config.yaml
hidden_size: 512
num_attention_heads: 4
qk_norm: false
bias: "qkv"
init_std_qkv: 0.0336
optimizer: "muon_variant"
learning_rate: 0.00774
warmup_steps: 200
schedule: "cos"
max_seq_len: 1024
train_tokens: 1133000000
max_steps: 8645
dataset: "wikipedia_en"
Each number is 128 + 24 x the weight over its row's rms, rounded and kept within 0 to 255. Layers, rows and columns count from 0. Numbers have three digits each. The size before them is the row's rms in percent of the matrix's.

# layer 3 MLP down (transposed), 2048x512, rms 0.117, rows 774-790, columns 0-127
095:108125110119109134107122129124149100133112136126154145125135141142076119112096116135122113181116148112125199123164132148126121139107114080080166088108112146091090161099099126130138093133144123119116104126125166120138128124138171123111121147187145151137140114113174130110147138187110149140147135150181132188123119107145132149101130157106126126163104114134115101140155165157137148119104
096:167104182104113116141141138139145142117115100108162156108114122096108116102135097134087121121116143119122135126111143123159123128093117104114151149150151125124160134176140112150144128105100180182150140104123081111135090114155100120148135139124123150089163136111176117124156098113122116145123161140086082145119131159164077085116098155126178105150158139115170101149152111159135130141147
108:161143153127120094121110110189152102113119150125125139148072127119116163134072105107138110100102125117126109106106126162096137148125112140116135152115163112148104143121140104133115112143118141131126138135146089135164107138193090152128115122121126126120146134085128123134092150126147056127136099118153156155171108109156132094167122169139168175157129104127156156098082126125136119173142
093:148136121123083111140134164139080144140145128132155125144157147135143130141109139126122130126128135126187138117123127157119115181138079167130144101141122130173177128093154143094103110085116106188128083117133109146144120112179131106098161145108122158119083149152070148133082128164106142158117094097151100151141123140120109121116104127105128116096129072161127119114120146124148077136124
106:199150105136125122146119123138121138167191105114195137089107154132141145132103160148177116131152148113141150126126136126125132125139090103091128146084145160102116129098122098106153087079132155143117123129136153146116144138119119094118110120108173185146123133142143112121119113124138198106125140136139094138162098119112128153047159147141140094137127124115160126177117126131148147143142
096:138130116120118123180134138151147144095122142145128140099121123159145124146124142143151144101142138174108144127138113147142129158116123112163110130101141130136133143138074144121104158091119121146125149172136116147131124098141138101133168141124107117136133132127162131155121162127121142146110132140115190123156144073132113157138133071173127117122156113123144158128139098141105084148157
106:107099141133173089129161089097166128152129094173115136176145093108129160170119089151146144147100130128119131167155161105140138105122137143130107100099121140148167103141139148197116136119154136116141167154141150126104149116139102090102120137186089152139121176123157124115128136144131105101086140144158155138103103098142121122123124146136085162137113095126141139081155094106085162119172
092:095079167112138082155150179145192113135103103141145149134132117094147119077143139146104141133168093138116108134148108141130139201148132119111140162127156119140111127148147125141114142146137110165119073109149137097127139130110128080157119138116140151093121159121142129125178141153150130136100086112119117149094173145148132143146118113109150136121162107098095135165130135139127154133105
104:072101168150153141148090133114111135166111122180123122138116125159115188099116123102112112125108149107114146088113135101149109111110122163121164119118127175105104119124176140125108149151145155119112075149130136146153150115137136130127125128113120109117139132117095143137127109155163152141159118171136114094112135168108112163171096118106098134177144141157127136139125162094130149111116
095:156161168167131160101164127148119125134114166201146095098104105141120129126117121114153112111114079178137120123095136077178119103116138117115142129107117108084132146161134133110142106119116118117096142129125097122139109168130147128121057143123129122136117152112131095118114142137141075146093141130161151113107148118085114087109171107124076114141095090120128121104104130127114169165153
106:129171131098109079148110124141112121119148141127140141120112143136149136117140168116095138188116126158141130150155115114135110153170158149126083152162114147143134146109145099125172143146102103151092147142151126110119109126111091143122095132139130129145144132147131109119120148110146160147164144101130100082132160153135166129101117104095136176196120094121116146101144127120102107121162
116:126112171159135140115098074123149150116110130160109142111134083117130132095143087137133079110161114149120125101098085132124118162159103162105121098147113159130160118128170109139142117161116067085085108132145181136139125133109148147101139100162148147110090124138140120147102125151133125135123140136136118128152161078146120155152122159154114143113084132139104101109126111157146136133142
113:153142124128130129121114148082125152169081106136130109113107106093145122117117125150122106124117159102173145144140115130149158090152175131110128131090138111129122118134149155197108121127109096100108113146133108147138146143141147187133159136136134091128144159134112092160151108147100157130112134118130120188168143136133138135126154131126085133104150124146133104122125175168138137185131
099:126145130143105129094131108114154107118118128137123116095132134110100110131206125117155152102123138127135104120139116084084111127150103156162175163162149108118114126110125119121155095085074126136104116097081169110131130199170107140081135078152150079105115171149170143145131104152124107128104135111171115131141123084126107107117152152157099118128143120138136111124087137116098126166148
100:151053135128096106110078123125112153135107174143136130139134145142104128123130090156140140138135137131119161166157102134144110110172126122149128098148157136123117157084122140119125120167132135135066122133140120140128112157081135080133117113114147122123118130135162138141110136105122093146134147139129118116141105165139165145103126111205145122106124139158135133117097139100100103095150
110:177117119132080115129115135123116181137125161131126119141140143143109134125170156126153161134114118140087141101129144129086096143138131137132103089134113156152095121130137136118126114135117099167173112093139167093123125132077137084118116124107116109118147133094138129162141139111106122120139189097144146115118144114117096130154133144167140094135100120061120116104130058123128147074111
116:099131110144117143164115082099133183139124139118105114153111150133115131098085136106139127156117114151148080120143123124115073098130181163085145127101153137079123089115124134129162108170066114129098158138122129102127163135144083137121137106115145181108120100139159119124116140138157129148148138137155106134130114144151150164119166094119097135164139156117169170108112138150194160119128
# layer 3 MLP gate, 2048x512, rms 0.0849, rows 775-791, columns 0-127
097:136111116125116117140119089186134155126156114154118082158122157111101117105112174090093106142111066140131118164130130125120140115178131121160144113179139129110117059141143134103144101138139138093101108156148166146123140152150130089135117104132170152148135131134127108137128118141148099105150122120140147092172141099109138113169132122121093106145143136114140144153087133155094124088093
089:098101134129144102108129145154142114151139130121139143109153167162140145138105129108182129124136123129124110129175153117165133126138127116087141146145146121126145149135125144107134155111125135078137139138139171134095144174153117133133085149086099139115120171124140104146085127115117125117107120130134143129114156138125105117101120167147091097090160148097118138160105171118076128110138
105:133113099115166117099113100144140103140127131141120131138113136154133113134124114139117122144104108129103138185116099119095108117123118135146166095130103107116155117178121149141171139133144130099135097136129134131132141133137126099088125076127104159153149117114157101094114138139116145157138126135143123151114122138097137084097136110100128158107114131180085171103098080109102137129157
096:117117099143160158079141172115109169086153146131148162170156156161069120113138122148209103093163139120145101117134088138134160096174131120160113123108141111176094136137126093111140125139144140130109142154138150127132135107113158077173137134137127144123114113089097108134163125113160131082103126131140106116132108122154107098129100173121126101124129135129148126132109158127130151127158
102:051136135144145107136111154130124164131138105138133133166144100097164156118153113132131125150111149088123167158141133121129114100159100155151126158107140155134124105076137124099143103126160165118119140127125145095112144144063145119143139170134097093147108128155092119121111151090138150151103132117134124129144154105122139168136169138116109145093103103142133079132133161136100149154127
090:143097149170107086057151117170130144085126124147099142133122134147168164145153138122113160121108103122122136162154138117121113093113117151114175096109171113153094116128122088123143155125120122142148125118166145100126102161105102166112105138158098152120114152125126137126107119141145126132089138167198112140131134107141108127130139125132097127111122116111137118089084158159157121104173
100:112112087080135109089097177129120126086104098121117137117154128146136090163124147121122164156121085100115111150168126116088114127121145121124136127078131125120120122133156165171143127112108121138105132135151130131103120068168136099123119167139132148130122144125109143120119136148166110108161148110148153138130170079093164116111163099146094080120134143090129158163116164129130110086146
095:152129093125148154120134099107136110144140107143158135051162175142120121154163132141153137150147098157148098167082157153125169130092118116152103114131110148175133133115132100176152159118161105174119142169186140098173138103128121101140158100070130150101092122135150130128142109097102132116078143134125123135080136151190120101125170112108160101110103127115129092123134116125155177105119
104:100142155105169121163101141150110140149145107122146104132149142125126122114133108152184152095180114130104147121112171094123152105140108136150157085132131090108094103109115135128114149129131109146182181159149122101121181123120114150151136133140115123156116117135116110133121121155155117111096168139131121159130116139123126098113122125142117115116182152142093129123117111174150129101101
091:117151165121145109127147179070119156145138125152107147115136135119113171118108104139155129118094102112160133137104160129118185136136164077125140115102138101129151146088145089175125122133131157123110124141135144158131130132130141127148112143124115139118106109123118143101149149104133118104146163141132119174119116122074127185142153144092133080140126144143138110146168115097149162105158
104:129115131087115160119191135140117139116122101099082128118169182125112106127121173117148146153091142154134143122074107175084114125121114179107187127106162114141117090132132098152096122103171126148134114153103135105145124102151107129150109112146101115091151119131120142152149158120124168087158063137117140111131130119149115102127149121061113153198126164100108128094125179134090122139118
108:138127142100131133166137105103141142143162136094128101156117141113129126127153101112135112111126125101107088105164171127144122102143120126140142101123093156097143151098107118107135105130112153145098144129137150102136157114111146078121120106142124138130123148118103112130134121163103130156171143127148146142078111160123079153145093145095145173118117126118120155148137113134116095123154
104:125139120130110136090112141150148138115122095121113127088125128141134124139123138104158116096151141139117129143133133099105063097160101098100164116144113106104092120102091109129116086155127140099124140070106132156115162150170070129146183138119163137110136105162086132170111132150140141082152105154133148160094162129140121103142128128142127137108126153168123107138109119142158127144111
102:117130149061179148119152123144153128101154095103136122121143142095123088148115143151115179138121135153161173128089132137154121139129119131147150152134131105156088163105179118115107151079153144150133160133105114102104165131126095132095146109107095131113095185139150130107102150130075119096110096105154153099132175071133119168118133110111140126142106163154124153116135137122136101142129
099:109126160124118165110080172131162146099095140155164150147107134143097094095138141141164131155108107137128125140126112106171128102110126123082134139166096137155126107146102148147126152159095130065136150142141093121109119128133128139110127125105156159124132103141144138169138122150085162121120102116151086161175135126143133140068117125121091099119109102121157168152159127109122129147146
097:119127099161142128083099099117121135123168145110152132166135140133136108139131128111111191116105109098106146124123151112098098128112125146147134073118085119075156111114130135160164133153088108173116137161104131101129169101117115108127152148165084109171097127076129126158138112154113107070110114160124128129109118154137136066154114088143104127157139113154182119146160133114163136107125
102:137125135131117087098119123088098135130124131183107097105103141151117141104107098095159126119137143119143140120119150106122125141158145183132136124164118135126100084158124131070171158119117124130175145126142117130106120085153086077161101106144143122097137147127106123147113123068135043146120191118170139137128124114110151117142117129175119126091153157099130144154119164167133141094114
# layer 3 MLP up, 2048x512, rms 0.0861, rows 775-791, columns 0-127
101:142110106144112118117162118111141117179148122146119092156128132147167115140081172131131147133106113141131162132123113124110135090140112106184133106114108132139127172079175141118142123126129107129134164132157143147132139107139144135136122117104086096141134136136132092079143123104130149151112144133100139108137126100131146136146127100157131166137143103117131162130115146102156125108128
094:142164136123145116163110118134106130126170130124155127141158166125180151138174146132115104138103100148167112088125152109132118124116104164123107131120115139118126112172150113162085132147124143096192123092139145138142151117118144093100105162086122155130105169108086108130152089095134141148143150122091149117124129115134129125149159133115133088168082129119133144165159137162120129116058
109:160151115097123097146146119168177152167144121162095048149117131152177141103197133134112120094136161124157121128161114140170116129122138094127162111172117139163129130159168113106157161115107137155116177095142088105071135121100145173165145177120113131110111098089146116133127168140127121129135116106118124133143161134127110123156116115133109107121154144141143062122130186128096125089126
097:113122098140120121157123116165092095140135150153113149107109112133119123120092173102168133112133090147109104132139148174141154135104109127151126143135125109115123142116102165138158128173152115132097110140135183090142110131162161116155164111123132138091127102116068095150100129148148101127149144121142134164104107111163171136118128124133099082111152124084084134118114098118144092126124
101:132102148130109120080118133161156163145096138115125138113119132122138107111140144139129164138182121139104049100130123092138071145094101127106133123124103145064123137117125121126144101135083104146137157131115125158132174077123125141101138101145089115113163113113128134147133122154128113085111110137120119129127136126121141136133141160110159113140111108094111132111118120106123138111162
096:155097132127140162131171125155122149112139091132131110108136129127128062075112117134146184153141092143124117152093163131150157139101129111153126125121135105104148152159134176109108104102133136056152146100150114112130098117120115102153126110112114108044151153174124117126103175148180126150095151121137125138119132099113149099111156142081149149126087139124163134145116104135134136156109
101:139139138119115136131104165116141142139127143111107080139154115141128160076111122152139170138108118143155152142117153183130113114144140147121154114114173141132118131127097086139115145108127128158135114159121146100140131136093138150114120120140111122172163141103160090108087095077170127110047094100100091124104134109126126101133119095106152137130143140148113103098130118127162139137174
095:164121133122082155117116135122136128145179089111118117129094130110148066120115160121107154142097106118158088100053119147115177122135158110136150140119135126151146120112127113123097135122107142141094134144114115133144110107113104105119121157118072135107101098102118122174122134131165129070130122096128110114133138118131102102088170133116113094112151103111113108155133108109155127118129
099:110137098141120092107131141107101134096138115090138157137133125123116180102121111159154142141117101139136100077164133144093144135118188112107145103095102135130140162156147063119124098121168129118168111137100100086156093152117125154134131126158143123144109151121146160129135121106119126154126083132132138081134152145126139156157132095164128156118105147132112086106120164117116137116128
093:131186151136105140102106096155085178114110146119119107139122135112121124097084129133160104139167092145138099151160118111169136144154114159113108102139128134104070130124116120179112115121139121096155143111125117134140151118139127123084131115185108185115129155115139099139095094143159121121102151099176203129127132125108108135119141118108129111110123207187181130172124162180169168128117
106:140134173118153118112098125128184130123148125170165083139121080138131162145152134171145131141131109124154135112115100123151123124156150128137117128125117143103158145119126151097111125138111089118124129095116123144153138178135169113105129096127158094139112168093113118100161133131115108147108130092163067105136110143105091137162132174131152142086223128150118132111145090128119153101121
105:111112146142117122113140164122134152117105151133137161091136126129124112143157175121092099125139094150129127138115120081126153143110155145141107132153154138149171137134100120114094093108173096140111134094168132124139092165138116165129127162113139158107136125098129086132072100108122138141130132125147119122134101124166185136096122151106124087109113111111132133128121150149170130159130
100:111144116123099165151094157095120141079090100106099113104096106108098166112127113120138149152148117147152123144114161085154122146154145124150117084132161089120139112113109126130106098133159157118108179095119112131105171143149108099135154106130107143145131156124121113175175115155112158106119146118140104103109156134158118148156120114170110124097116148088158193110108125136169102102111
099:130154130079144163102173148143126124150131149135138163122156152105135140112112152151144136097122109152170145092085106146149115117098140165133189086112068123149114142124073126098158135102162152179148135156109138093090153128171141139094160167154092114120131117137142136111139164125089146149113138109157124120133157121125116124140103086150171101079189118118097068150134151201136112155128
101:150110144127125106130177096165151081108124121085137143134147119111111163130128118093122104102127161116126131180126178144147109156134148142191125127123128136113144124085102139143138128134100157164120126108108135077148095124124136091161120110153095166121181195125114168107132121088135140106157082135141107118121077143166118136139114115132149114197131134125163110139114128142108135097089
098:141136078144130149090160121134156124120148128120085121141103143103128097103114160120133116132119122138145070128144138107153135189118149139106125124117138168109112154037103152127127116168131113122145098129114113128101185095147102151106148152132073132124104161093118114140133133082152091080107129140099111134107120139135110090125181137125126107154135135126104134112093144124137167148146
102:143086137187119137112152126128151139058107134151162151130108147162157116129175107111150129139121115146132134129125131146143153115097150126128095111106098125147122094109145124155145133105158132124085189106178155142112112153142172129139152131117152124153110147133134136148188139145125119118127098101167138131143059122138083131097155147132147106140106125135131107142130107131091120110127